config.yaml
n_layer: 19
n_head: 2
head_dim: 128
norm: "rmsnorm"
norm_eps: 1e-06
rope_fraction: 0.25
attn_scale: 0.0884
lr: 0.0128
warmup_steps: 200
decay_fraction: 0.345
final_lr_fraction: 0.1
Each number is 128 + 32 x the weight over the matrix's rms, rounded and kept within 0 to 255. Layers, rows and columns count from 0.

# layer 12 MLP up, 1344x512, rms 0.224, rows 1093-1127, columns 256-319
[[142 107  86 148 118 151  69 160  88 141 146 123 107  57  68 103 155 141 102 153 172 123 108 119 142  75 117 126 136 196 102  96 121 142 139 120 121 166 129 128 124 117 134 170 158 123  99 175 203 144 145  75 118 150 123 136 136 131 103 122  81  77 130 123]
 [108 165  83  99 117 114  98 139 129 120 139 118 136  89 147 129  68  80  72 160 153 173  38 145 139 103 122 143 146 107 159 163 154  61 177 113 133  75 145 125 168 122 117 184 152 102 163 179 199  67  94 175  84 168 161  60 165 136 189  71 201  50  48 150]
 [ 84 112 126  81 151 110 133  85 117 104 134 146  91 139  78  98 159 146 117 186 108 141 154  72 123 161 148 134 152 130 141  50 120 120 106  69 118 135 121  99  95 112 133 156 111  86 126 157 197 102 137 125 148 139 100 115  73 122  97 159  87 105 102  64]
 [124 143  83 135 147 144 147  94 142  81 164  78 166 165  72 108 186  91 137 152 129 161 134 139 142 103 164 156 128 122 152 126 136  82 143 178 161 123  56 121 132 135 113 129 128 199 107  95  85 112 120 151 124 107 108 102  82 174  97 134  83 121 121 122]
 [115 147 114  94 141 148 139 131 179 100 112 102  84 157 134 126 125  46 151  85  95 117 184 161 121 160  70 170 186  56 169 126 124 120  87 124 125 125  81 197  92 203 187 113 114 125 107 122 117  99 132 121  98 117 100 171 132 107 163 138  94  78 102 141]
 [ 97 146 133 164 137 128 134 148 110 153 153 182 102 155 149  89  84 144 123 136 169 134 164 154 152 110 155 127 170 174 126 110 123 167 126 164 140 159  52 163 126 173 111  45 114 149  70 175 188 137 109 151 143 164 137 121  71 143  93 116  86 105 116 124]
 [ 71  88 155 114 157 125 109 141 102 163 119 152 100 142 204  79 142 118 103 160  86 138 158  92 120 172 112 143 139 131 105 154  89  62 117 113 137 100 154  81  99 152 170 110 151 109 162 186 129 106 181  86 105  77 127 214 136 147 123 125 150  92 182 102]
 [160  53  89 146 122 157 179 159 120 131  96 110  97 115 151 133 174 103 148 190 176 143 139 128 114 124 167 110 139 141 133  65 115 152 129  73 147  65 130  57  96 157 126 163  36 171 142  98  92 108 163  93  93  86 135 148  84 122 128 117 177  95 102 137]
 [101 148  98 115  89 172 175 103  91 113 149 152 159 128 148 126 112 114  84  51 114 141 145 169 130  98 161 142  86 128 154  94 102 119 146 136 102 157 112 100  77  98  89 102 112 159 161  77 125 161 166 103  85 121 149 104 146 142  93 143 105 119  97 146]
 [169 164 136 136 154 181 143  96  93 150 197 125  89  46  64 160 142  42 132 120 153 113  93 104 139 139 142  92 124 165  93 134 104 119 159  86 127  78  81  64 117 112  82 196 174 143 118 131 116 151  85 156 165 144 120 123  71 151  93 137 104 154 151 175]
 [167 126 146 112  84 128 177 145  92  76 116 138 114 128 137 152 126 109 127 142 131  85 172 146  95 134 167 132  87 145 138 140 161  89 114 102 151 184 167 102 170 214 180 134 118  95 109 120 177  82 131 160 122  39 163  98 145 178 149 124 104 139 116 173]
 [102 149  73 129 126 169 127 116 148 111 175  88 166  93 159 210 148 165 103 138  92 170 138  66  89  95  94 161 137  77 148  76 119 127  95 138 133 130  56 115  92 154  99 131 195 158 138 153 127 131 133 133  86 196 152 123 123 148  90 145 110 132 124 115]
 [100 167 117 164  76 157 102 146  94 173 148  81 120 132 125 116 133 182 144 167 158 142 170  46 131 154  86 119 142 115 135 121  97 179  73 120 130  17 129  96 155 152 141 142 143  96 141 185 104 104 165 112  84 105 132 152 140  91 136 123 103 181 123 147]
 [137  84 167 101  90 146 118  72 180 118 168 128 124 116 132 143  99 130 193 163 162 151 120 134 137 136 125 127 144 147 154 102 164 108 152 130 126 126 127  34 157 130 112 154 155 100 132  99 100 159 156 102  80  89  95 133  78 178  75 173 164 148 158 136]
 [161 195 109 135 183 155 145 166 129 120 141 186 121 128 140  84  99 121 195  79 102  93 182  77  69 134 107  22  72 160  82 171 117 165 145  92 132 141 123  91  87 153 160 150 120 130 137 148 101 143 117 168 123 178 169 110 125 154 132 101 115 184 166 157]
 [147 129 149 139 128 150  72 124 168 142  91 127 100 147 119 198 112 128  97 126 161 123 105 165 131 131 163 116 109 160 143 105 134 104 140 137 119 189 145 131 114 139  85 133 128 155 114 113 190 111 126 142 101 141 116 133 134 195 119 123  82 103  88 101]
 [122 101 150 111 120 153  84  93 163 184  71 107  91 188 113 164 167 100 135 150  83  62  81 142 155 158 100 108 117 114  59 128  68 129 160 112 121  88 114 109  88 173 166 105 142 124  80 143 103 158 164 124  87 123 124 201 141 123 102  75 142 105 114 152]
 [163  93 100 179 123  94 118 150 172 128 160 140 176  72 139 153 129 125 103 129 148 150 138 172 113 129 106 120 140  51 114  90 124 153 109  95 128  82 150 152 107 189 126 168  94 121 135 119 137 125  74 103 120 134 130 133 195  95  80 144 141 166 111 147]
 [ 82  91  83 120 102 130 166  72 133  92  69 162  92  58 103 152  86  88 153 140 140  97 171  56 166 109 107 130 108 114 133 133  46 124 190 141 118 101 113 105 189 119 142  86  96  77  89 148  70 202 176 101  78 123 160 146 106  93 114 101 134 166  87 165]
 [ 96 116 147 135 104 174 158  96 170 146 146 125 107 107  94 149 139 130 132 159 132 132 156 166 124 150 120 139 122  75 203 123 193 142 149 101 146 112 118 120 119 122  90 126 101 126 111 131 116 119  94 150 159 111  98 127  97 143 125 176 121 148 135 106]
 [132  86 116  90 132 115 116 105 158 157 116 160  95 112 123 169  92 105 105 117 139 132 101 126 141 107 147 225 145 144 134  46 105  90 147  26  92 216 137  99 142  99 148  68  34 129 125 118 166  69 153 181  77 159 176  93 157 144 135 121 122 133 137 147]
 [ 91 176 106 157 136 116  82 112 130 147 113 111 138 182 139 133 112 105  58 176 119 180 144 127 182 120 158 153 158 143  83 114 147 124  99  96 153 181 140  75 136 113 108 124  76 122 116 108 134 165 139 188 125 155 120  96 144 155  72 171 145 144 136 163]
 [114 140 120 195 157 127 140 184 126 140 159 121  92 111 148 167 160 163  94 116  99  99 162 151 175 167  95  23 166 101 133 149  67 133 112 206  96 109 157 139 131 148 126 133 119 111 110  69  91 103 120  58  84 183 164  93 142 160 116  97  75 143 157 111]
 [102  60 124 154  95 186 124 107 139  80 117 118 116 176 179 126  70  94 175 132 160 108 120 132 165 157 101 148  94 124 190 125 149 124 180 158 104 211 115 177 113 150  84  64 171 152 123 119 178  92 122 115  85 118 175  97 104 175 159 102 105 117  64  88]
 [177 110 177 145  63 140  79 146 140 178 145  89 133 156 143  31  91 106 131 100 118 167 122 216 171 164 147 152 165 102 108 130 131  89 122 135 122 161 120 173  71 196  72 111 104 166 147 131  64 149 140 162  60  93 112 148 140 115 155 151 149 160 119 174]
 [134 201 163  55  81 150 174 150 134 128  97 154 140  54 121 122  85  83 154 118 100 172 132 132 122 165 113 126  70 143 120  90 106 132 139  90 134 152  65  98 107 190 142 173 137 121 115 132  92 154 132 201 142 163 120 151 108 127  91 126 104 167 131 151]
 [151 144 144 198 185 111 156 165 128 141  75 148 104  96 141 158 140 116 132 141 151 149 113 109 166 119 120 157 191  72 117 148 158 124 133 109 149 146 155  79  68 134 132 163 123 114 156 130 131 179 141  93 157 123 130 135 167 102 146 184 103  77 135 136]
 [138 181  96 139  57 126 100 108 135 139  81 200  94 117  79 178 121  93 151 124 128 117 145 126 125 120 148 158 115 131 162 117  88  75 148 126 138 152 116 108 120 120 120 102 128  98 117  93 177 145  99 106  80  99 120 137 159 143 100 120 140 134 150  97]
 [137 118 142 180  64 213 151 129  70  69  72 155 171 148 119 100 122 122 161  99 132 135 129  87 149 119 159 187 141 135 125 137 141 118  73 107 116  72 110  83 119 141 157  97 116 129 149 142 149 136 117 105 170 150 106 107 117  79 172  89 133 112 147 173]
 [146 147  76 152 153 105 158 158 160 123  75  39 119 159 150 172  97 180 131 114  90 183 197 102 197 138 113 180 109 136 206 149 132  94 149  66 148 182  91  79  91  83 151 224 110 111 118 182 161  79 189 164 171 153 131 121 156  67 141 154 166 184  73 141]
 [ 76 116 139 123  58 142 108 153 126 141  94 136 124 142 133  98 167 105 152 207 122 147 151 157 139 172 127 174 124 177 106 116 105 153 143 139 146  80  68 182 120 201 116 145 149 198 133 154 149 107 115 127 113 128 114  57 155 117 164 163 143 164 197 188]
 [125 145 129 115 120  98  89 104 160 159  91 139 116 125 131  65  74 141 146 140  76  86  53 184 161 138 157 148 137 180 153 107 133 138 138 112 136 102 127  87  91  90 118 151 140 149 104  84 134  98 168 160 157 155 153  95 215 139 154 115 117 170 144  96]
 [ 82 139 173 131 128 133  70 104  91 163  92  90 187 126 111 116 113 106 195 115 123 102 166  78  95 129  99 133 152  87 129 142 185 131 101 161 140 125  81 109 161 164  30 162 172 102 103 134 141  98 125 125 113 156  87  72 134 135 120 151 114 135 145 117]
 [184  83 130 115 118 123 155 146 112 137 181 106 115  34 108 114  92  95  98 139  27 135  91 121 109  91  91  65 124 138  66 137 158 208  62 145 123  90 100  84 107 118 119 114 119  76 158 131 170  76 118 134 130 186 160 173 167 142 141 127 120 156 139 123]
 [135 144 145 147 129 138 129 106 181 158 192 152 112  80 126 153 102 150  68 138 154 101 144 112 156 128 154 163 135  88 105 126 181 165 120 105 120 116 148 122 146 133 129 161 127 134 112 148 126 101  92  82 140 144 106 105 157  90 110 128 103 130 163 176]]
# layer 12 MLP down (transposed), 1344x512, rms 0.272, rows 1093-1127, columns 256-319
[[148 128 108 128  78 116 139 158 112 133  94  82 186 132 138 173 138  47 139 139 145 119 120  90 123 125 155 143 119 125 177  87 158  41 165 181 130 179 127 174  92 129 122 155 178 176  74 134 111 157 133 111 161 101 152 167 189 143 174 105 125 152 113 132]
 [182  79 122  86 120  31 113 131  96 104 136 111  98 115  90  94 163 109 111 146 110 168 121 178 152 131 162 162 168 149 165 131 182 140 131 255 189 126 147 162 145  99 144 160  93 113 108 152 158  99 126 155 110 136 144 140 167 110 193 169 111  67 119  80]
 [208 188 112 105 162  57 163 147 147  77  72 121 155  75 133 114  93 123 148 166 112 140  91 104 136 130 161 143 216 113 125 146 168 117 114 103 234 155 134 138 146 117 187 176  86 113 135 153 131 119 160 158 197 163 126 104 126 113 120 127 128 145  92 103]
 [100 101  58 144 170  44 132  74  85 146  87 105  99 136 117 115 139 189 118 178 151  98  80 120 144  95 156 111 199 101 139 127 112 153 182 226 111 112 136 141 121 131 116 101 130 187 166 135 108  82 108 137  64 113 100 157 151  99 116  89 138 169 125 147]
 [116 159 154 147 138 199 125 106  70 127 166 183 110  98 129 174 123 101  91 145 129  93 140 129 110 105 133 141  98 127 140 155 113 128 165  21  71  90 141 144 107 175  69 130 139 157 185 123  96 141 136 125 129 110 113 134 130 146 102 127 121 117 124  82]
 [116 155 127 159  92 133 107 108  84  86 129 100 155 135 153 147  94 114  87 127 182 117 124 129  71 121 129 130 120 116  83 101 129 112 171 184 138 144 111 138 130  96  86  97 180 127 122 177 180 147 118 197 174 141 137  94 102 140 101 145 122 115 165 109]
 [143 134 166 190  95  23 146 190 108 122 110 152  60 108 106 133 130 131 144 154 139 107 183 173 121 109  90 152  99 174 166 138 124  88 170 118 255 162 151 179 137 150 129 107 107  98 178 124 123  42 194  73  84 175 110 136 117 158  76 129 138 137 154 152]
 [120 171 116 145 103 176 177 174 120  88 122 156  88  87 116  84  91 104  86 126 133 139 101 122 133 132 126 165 137 122 177 141 164 185 106 177 142  95 120  96 131 144 119 111 119 102  62  80 119 123 140  78 141 124  89 204  82 145 120 133  98 163 146 110]
 [122 112 154 127 157 130  55 125  88  93 125 117 149 116  96 104 153  63  98 181 128 152 123 109  92  84 103 173 174 166 117 135 185 121 122 255 177 118  66 114 119 112 103 200 155 141 125 165 151 150 137 135 179 109  33 159 150 168 106 121 105 163  60 140]
 [138  51 105 138  95 105  92 139 131  66 109 121 177 125  58 165  96 135 143 134 167 137  75  97 120  78 165  97 128  78 126 172 136 120 105 200 209  89 104 108 127 147  88  89 140 194 156 147  87 139 119 125 164 128 117 115 123 127 152 188 147 138 119 160]
 [107 160  85  97 102 170  66 140 144 177 141 122 140 101 122 131 136 127 178 128  98  90 199 150 121  74  70 108 109  97  95 137  71 165  88 197  96 161  97 171 138 108 114  24 115 125 182 148 129 164 138 144 185 149 132 124 132 108 101  80 165 107 130 109]
 [149 129 201 109  72 141 107 149 207 125  90 168 124 104 169 114  89 168 131 131 134 155 155 148 158 112 129 141 138  58 169 133 156 120 138 120 102 160 132 211 192 162 218  82 134 162 161 111 174  89 120 202 164 171 126 131 100  86 164 108 160 146 122 126]
 [104 128 144 121 150 205  98 165  98  87 126  92 104 109  65 138 144 204  90 145 103 125 179 160 147  88 191 151 163 134 130 109  74 153 114 195 176 130 164  58 151 187 105 165  63 175  88 114 141 128 141 126 110  96 124 125 175  68 172 110 180 154 126 105]
 [126 131 144 127 151 124  77 135 120 127 142 118  96 120 123 106 122 176 157 119 183 187 105 133 139 121 133 157  82 138 148 120 118 148 115 185  21  90 119 120 138 119 127 103 100 159 134  97 111 129 180 128 128 139 186 121 123 133 195  97 155 101  96 141]
 [152 163  89 100 105 255 118 106  90 197 171 161 147 141 105 116 135  66 118 125 124 113 142  62  83 109 133 131 127 159  88 182  93 173 182  68  92 121 135  99  53 167  90 214 139 101 164 164 154 175 162 103 169  98 137 186 147 156 168  84 121 145 125 119]
 [161 131  98 113 139 189 114  95 126 109 111 130 124 166  93 150 131 140 140 140 167 126  90 122 119 128 138 101 130 126 107 147  98 165 121 114 178 125 111 132 144 177 118 121 134 159 151 160  58 100 164 107 163 105 170 144 135 115 113 137 143 114 187 140]
 [125 125 104 163  99 181  62 122  94 142 103 142 100 115 146 147  99 147 134  92  59 145 129 110 128  58 117 125 177  96 157 183 105  71 149  44  48 157 105 145  85 164 158 164 173 130 146  93 132 127 141  97 125 145  87 123 126 218 108 133 173 165 110 153]
 [148 133 106 174 133  88 124 159 177  76  85 166 167  91 128 131 102 104 186  79  98 148 126 167 110 126 116 151 100 147 176 131 127 164 153  61  41 125 122 132 130 113 102 120 113 139 178 137  95 142 183  75 119 111 131 176 150  91 110 142 154 132 201 124]
 [159  98 163 139 138 136 200  96 122 122 133  99  69 139 178 154 109 111 153 136  86 119 127 116 182 136 163 172 124 117 111 187 174 120 165  58 126  78  91 175 166 137 126 152  36 150  67 191 156 138 148 133  83 100 187  92 100  85 146 154 165 121 130 109]
 [105 140 156 122 135  98 144 156  92  81 111 118 119  96 130 145 132 130 130 129 132  89 167  93 150 121  89 148 114 135 131  88 126 111 158 156 183  60 178 124  84 188 162 163 131 159 130 195 122 150 164 109 159 152  81 133 139 151 121 130  69 161 152 140]
 [146 118 140 172  89  83 122 129 160  60 148 105 132 107 126 131 133 181  87 181 105 114  81 109 208 104  60 147 136 126 195 143  81 121 145 199 141 107 132 111  66 153 129  90 106 142 130 157 140 114 125 169 163  92 163 152  87  89 135 177 116 154  94 131]
 [168 129 177 173 127 153 129 131 141  91 157 137 134 120  91 151  99 186 143 160 137 137 113  81  69  97 183 148  77 125  93 156 111 116  99 165  31  87 185 116 126 138 133 151  43 137 129 135  81 136 128 103 138 140 137  94 117 114 125 152  95 182 146 134]
 [111  81 102 161 116 144 170 180 141 120 177 117  98 156 118  92 179 108 108  73 168 133 123 170 166  77 100 103 141 120  56 111  77 135 161 224 130 145  89 107 115 121 112 111  89 107 176  51 164 151  91 143  84 123 132 155 176 142 118 111 148  93 145 117]
 [151  85 146  99 136 115 116 139 158 128 148 114 145  93  98  60  81  92  76 157 231 119 105  70 123 147 169  77 136 115 154 168 148 114 149 183 255 140  82 132 103  90 127 109 119  77 182 153 151 104 118 116 101 122  99 121  92  93  92 109  78 106  70 117]
 [124 174 155 109 123 232 135 179 162 162 133 102 173 140  68 141 171  85 128 104 127 107 143 117 140  91 155 145 112 121 166 144 146  76 136  95  82 107 122  95 116 126 119 143 162 192 177  79  89  60 195 152 139  98  89 113  95 166 177 153 142 120  89 111]
 [129 109 127 117 148  50 193 107 119 154 127 128 130 164  93  91 117  82 136  87 121 118 184 165 225  71  71 107 130 130 131  74 168 136 125  25 167 152 114  91 126 145 143 119 133 164 152 138 105  95 153 133 136 113  95  93  85  57  99 130  85  94 120 103]
 [ 86  62 105 117 140 111 148 149 139 150 105 163 134  94 148 137  96 162 124 123 120 176 135 153 152  74  85 168 143  76 129 126 147 138 149  95 171 100  87 104 119 140 119 126 120 146 154 137 115 198  99 160  98 178 111  80 122 119 136 136 103 105 162 117]
 [151 148 138 117 123 101 132 150  83 166  62 158 129 139 102 161 136 145 157 105  95  85 135 165  83 114  85 175  95 105  79 111 149  99  92 187 224  86 145 146 169 120 107 121 149  92 117 174 100 161 150  80 110 136 148 120 109 173 154 189 171 119 152 110]
 [ 80 110 112 127  85   0 109 110 116 123 129 166 115  94 131 129 154 115  79 154 122 159 176 164 136 110 152 120 170 169 186 137 125 118  87   0  33  87 142 123 186  81 132 109 133 132 153  80 181 140 128 112 105 124 102 138 121 123 155 164 156 111 117 123]
 [109 116 179 120 169 124 106 155 144 153 159 126 125  85 132 119 124 160 113  81 152 109 228 174 182 116 125 170  96 126 133  85 187 143 109  74  89 139 126 125 130 146 117 119  80 150  69  32  71 141  86 169 104 181  72 135  62 157 143 181 184 164 147 149]
 [154  48 170 143 164  30 184 148 107 192 159  65 128  93 183 127 133 168 122 135 159 134  95  79 118  87 127  96 158 170  89 174 162  95 129 175 215  82 132 158 143 147 155 120 128 125 111 133 130  85  95 161 130 121  98  80  64 123 149 150 120  89 110 171]
 [151 150 147 109  85 173 127 140 166  82 107 140 140 148 122 139 112 132  98 154 103 133 128  81 170  79 109 146  58 192 112 113 115 130  95 152  93 220  90  89 127 111 106 117 117 123  97 127 111 115 166 161  69 140 153 104  88 125 116 105 105 104  83  57]
 [161 107 144 134 108 120 151 110 125  99 120 157 174 108 142 132 144  78 176 117 115 157 135 146 160 134 101 160 126 125  92  90  89 170 175 208 173 155 129 106 128 125  83 152 125  96 155  77 133 107 157 192 132 144 151 149 112  93 109 141 160 187 150 129]
 [120  86 148 116 163 167 145 120  97 119 210 120 116 135 162 170  98 167  80  81 152 142 147 120 167 162 154 163  87  62  76 136  88 122 110 119 198  80 108 189 157 117 137  61 134  72  93 120 144  22 108 132  99 111 201 131 180 112 136 101  88 112 117 165]
 [139 114 165 182 138   0  94 136 189  96 103 113 144 127 114 120 127 154  98  95  97 123 117  86 125 103 116 133 114 160 121 163 155  55 155 166 100 100  96 147  64 138  85 162 138 142 109 137 163 148 149 139  51 187 120 202 139 145 139 148 181 101  98 134]]
# layer 12 MLP gate, 1344x512, rms 0.213, rows 1094-1128, columns 256-319
[[118 136 163 222 104 151  61 130 137 212 148 100  63 126 165 108 113 109  67 140  97 134 164  90  77 185 120 103 159 119  94 125 134  60 172  46 131 213  80 123  98  79 136 123 148 133 118  80 154 150 140  89 164 120  89 146  88 149 137 157 116 118 170 142]
 [102  76 153  92  99 120 146 141 138 155 163 150 136 107  85 158  97 134  63  91 158 227 162  78 144 131 132 139 120 132 157 209 102 156 112 144 128  68 137 140 131 164 149 102 125 134 145 131  98 128  98 147 147 108 133 151 108 147 154 145 146 133 150 106]
 [ 91 131  88 170 132  97 134 137 143  83 102 199  97 112 189 157 131 151 147 132 155 130 175 114  91 104 136 157 139 112 155 125 118 127 123 131 123 134 143 157  86 125 140  89  98 151 102 178 113  90 157 122 130 120  96  90 125 111 103  99 156 166 216 119]
 [ 85  95 101 159 142 112 102  95 141 146 172  85 140 109 126 186 149 155 112 158 117 129 162 190 138 117 169 133 158 187 121  89 128 202 120 106 127 108 127  80 126 116 108 107 175 134  44  81 136 108  98 177 119 119 149 144  80 103 135  27 152 143 150  64]
 [124 138 156 196 161 108 110 100 120 122  86 108 163 181 140 150 108 105 103 148 183 151 143 129 108 168 131  87 108 127 134 114 178 152 139 141 103 137 139 144  56 212 110 107  84  90 185 100 132 151 108 166 141  97 140  92 161  54 158 149 135 145 100  94]
 [153 135  77 107 133 134 158 101 123 122 141  93 128 109  99 185  84 152 140 108 157 117 146 121  97  83 124 103  74 114 107 121 189 199 142 122 122 161 116 149 184 165 142  72 134 129 177  93 166  78 138 128 142 174 120 145 154 102 130 105 111 135  96 117]
 [121 188 158 158 129 108 103  94 131 163  74 127 102 175 173 154 165  84 108  93 130 127 172 142 143 150 119  88 118 173  92  95 110 118 122 130 127 106 118  78 116  72 125 154 166 149 127 123 154 119 162 143 122 133 114 158 141 111 130 100 116 118 116 137]
 [182 150 179 119 129 182 108 150 145 144 119 175  50 163 157 142  91  73 136  70 104  51  68 110 134 119 134 155  73 108 129 170  78 136 129 128 137 113 128 131  96 127 131  22 142 111 102  81 115 130  96  64 116  94 110 152 213 164 171 118 125 128 139 144]
 [123 129 121 173 111 107 109 116  94 102 206 119 168 119 168  81 158 107 122 124 120 213 167 177 113 177 134 115 129 135 118  92 121 113  85 162 101  99 144 143 155 142 141  85 106 136 180 130 149 107 137 136 163 102  99 151 136 102 139 110 165 146 155 147]
 [127 125 140 115 163 149 211 190 139 154 137 169 123 135  71 101 164  99 136 140  88 142 119 103  91 151  91 135 133 140  80 152 213  72  77  62 129 128 145  99 211 102 129 131 125 108 121 118 133  94 179  86 110  86 104 110 111  87 119 169 105 144  85  91]
 [128 111 128 124 125 129 138 165 170 168 132 121 134 141 101  97 184 132 131  58 117 175 144  92 140 140 150 139 128 193 137 151 152 127 119 105 165 123 179 110 122 108 144 106  50 106 121 114 143 107 150 150 160 121  72 104 177 168 152 113 121 136  74 158]
 [102 131 117 160 192 167  91 123 168 137  75 115 127 112 165 110 130 142 122  89 108 194 130  48  96 126 106 183  62 159  94  90 142 225 144 174 101 166  83 179 111 126 216 138 162 103 107  64 128 149  46 131  97 135 163  84 131 143  94  99 159  51  65  86]
 [147 164 146 148 131 170  89  69  89 139 158 120 114  85  91 126 145 124 151 128 144 137 109  73 105 157  51 167  99 175  60 129 123 120 139 130 118 178  63 139 152 166 155  93 156 154 163 114 137 152 142 118 155 143  88 117 114 150 130 154 151 127 142 187]
 [175 192  83 130 128 152 103 102  70 165 197 185 178 178 135 128 171  74 135 118 157  79 118  99  75 109 165  74 111 125 153 177 125 159  73 112 130 145 152 101  49 195  92 122 199 119 192 140 129 137 167 171 136 147 116 153 130 193 103  81 164 108 120 158]
 [107 144 130 152 138 101  98 134 150 143 114 126 149 120  77  86 150  99 118 106 102 128 160 179 138 119 130 185  98 126 117 126 121 117  88 133 118 116 134 126 115 100 153 154 206 118  96 132 109 121 142  94  75 116 108  90 111 151  68  97 113 107 105 134]
 [135 110 150 169 144 162 118 121 114  59 159 127  88  85 127 134  91 172 147 196 143 149 165 129  96  96 115 140  95 117 103 124 147 160 155 129 124 116 193 143  97 112  79 113  82 141  97 108 110 137 144 106  87 114  76  24 115 116 133 155  62 107 215 138]
 [126 111  78 139  86 121 176 170 202  98  70  91 155  52 108 155 100  79 156 142 140 135 173 141  78 153 117 123 118 148 177  81 140  95 125  74 142  76 137 141 112 173 122 104  85 172 177 124 117 119  74 112  89 158 102 142 129  95 145 157 114 173 162 112]
 [111 106 182 103 113 172 119  91  91 151  65 103  95 151 104 107 153  87 188  99 168 160 152  76 116 104 112  58 110 128 108 160 130 213 202 179 107 122 130 131 134 128 143 114 134 118 144 162 105  96 143 120  56 146 146 167 111 102 115  61 136  96  54  98]
 [ 87  63  96 179 113  87 129 189 104 114  42 136  94 128 149  87  73 150 145 164 137 113 131 128 128 120 204  99 138 150 124 138 104 125 144 125 124  80 182  92  97 157 149 139 102  92 129 108 153 148  94  63  99 154 159 159 106 105  57  39 175  95 159  83]
 [ 82 125  98 162 187 137 163 144  73  93 130 127 114  87 110 109 120  70 153  71 133 130 147  91 144 162  96 143 123 113 117 168 157 165 105 170 138 123 111 119 103 106 130 136 165 141 156 164  64 155 190 114 174 163  79 148 159 154 124  88 165  89 148  81]
 [144 146 133 118 138 174 179 127 153 171 115 154 124 141  88 162 165 124  75  83 224 129 121 109 191 167 162 155 136 185 128 187 112 125 109  82 108 191  81  97  86 159 124 160 146 113 149 125 118 171  81 110 128 128 126 166  90  97 142 148 133 145 107 137]
 [103 118 143 159  93 136 183 205 107  83 123 108 162 110 171 110  97  66 167 109 106 164 194 149 140 219 118 142 196 119 155  79 108 152 114 139 145 166 113 153 152 123 146 131 108 184 145 100  70 134 163 143 176  85 119  85 111 144 128 130 169 150 131  98]
 [149 143 119 154 153 166 140 135 129 132 133 120 143 113  71 151 159  87 167 159 121 126  78  81  94  63 176  34 165  69 131 118  65 134 137 165 111 120  88 143 183  95 180 175 118 126 163 138 190 156 145 176 125 139 120 138 109 146 128 109 148 147 111  63]
 [123 137 125  66 127 152  75 125  75  96 140 136 108 117  85 173 129 181 108 125 177 136  96 160 147 171 154 139  66 106 162 128 105 117  97 169 136 137 118 124  95 160 109  64  90 128 165 143 165 140 107  75 184 148  73 123  93 112  87 106  52  38 105  84]
 [125 109 158  99 157 128 119 106 102 172  92 148 145 123 105 213 124 154  58 124 114  83 122  88 139 123 148 130  89 124 122 133 123 121  56 170 134  55 202  76 125 112 143 154 103 131 108 138 120 143  49  99 111 123 157  73  64 114 139 126 199  64 176  96]
 [ 88 136 133  73 115 136 103 104  92  72 120  87 158 142 146 161  98 108 170 172 170 122 178 145  54 139 123  91  63 161 162 175  73 162 133 125 117 105 128 145 146 111 117 189 146 171 155  41 121  67 140  99  89 124 161 103  77  28 147 107 126 176 126 154]
 [ 85 149 118 114 180 132 125 160 129 119 107  97  98  62 113 158  94 101 167 126 145 112 117 106 114 135 144 117 164 112 133 116 123  67 132 161 131 123 101 119 149 171  95  76 153  94  76 176 186  55 143 113  58 140  90  61 102 113 133 109 136  95 135 127]
 [143 119 108 151  75  66 116 169 104 176  78 127 132 112 127  94 172  99 170 166 181 125  98  81 119 117 165 196 152 147 115 122 129 142  87 107 126  77 144 140 122 171 136 176 117 113 158 119 132 160 141  87 123 136 141 164 165  64 185 188 130 141 147 174]
 [ 92 114 104 139 182 147  81 131  70 107 117 149 131 138  86 145  83 107 123 173 124 156 120  95 104  75 104  94 145  63 143 128  98  99 157 158 139 124  98 121 133 199 157 107 156 150  42 154 135 106 152 150 118 123  98 151  74 156 100 148 117 157 106  99]
 [135 169  56  96 172 165 116 133 165 122 146 160 103 150 117 143  54 127 116  77  82  88 138 168 111 119 137 108  83 149 133 147 163 116 121 127 111 127 172 117 135  34 183 128 118 103 143  93 125  95 121  75 164  97  86 144 131 155 137 173 148 108  78  80]
 [163 117 110 120 123 121 120 107 181 115  94 155 135 141 119  80 129 183 121 100 133 178 102 103 112 141  98 200 211 179 111 207 127 200 141 153 141 129  97 150 148 131 123 144 128 131 127 126  92  76 197 157 107 147  91 149 136  90 104  93 129 112  44 113]
 [157  99 112  76 160 151 131 116 126 182 151 142 130 112  99 148 156 133 165  92 142 168 137 175 156 137 190 132 112  98 163 108 155 120 153 134 130  96 173 140 152 109 145 175  91 124 153  90 122 163 166 150  78 107 131 137 196  64 121 123 135 158  85 161]
 [ 82 133 162 127 121 142 141 126 112 104 129 136  97 113 101 153  81 172 142 141 100 162 107 142  67 114 133 109 154 124 104 218 156 167 130 160 126 170  73 101 130 101 144 119 186 127 103 154 172 138 140 184 102  97 129 154 100 138 108 122 128 119  76 112]
 [155  86 148 131 141 164 118 143 123 123 167  91 150 116 118 152 118 124  88 130  99 117 120  80  90 127  89 107 139 120 129 124 169 154 146  96 130 128 131 128  70 133 118 150 173 164 172 146  53  87 144 150 104 125 153 136  82 138 157 100 103  64  79 132]
 [111 182 210 189 121 158 140 159 159  66  93 133 167  93  96  89  93 136  96 113 119 166 158 136 136 159 113 103 100 120 170  89 122 139 132  65 162 128 104 135 148 147 138 192 123 134 125 113 151 127  78 129 134 142  77 126 140  86  42 133 135  88 112 113]]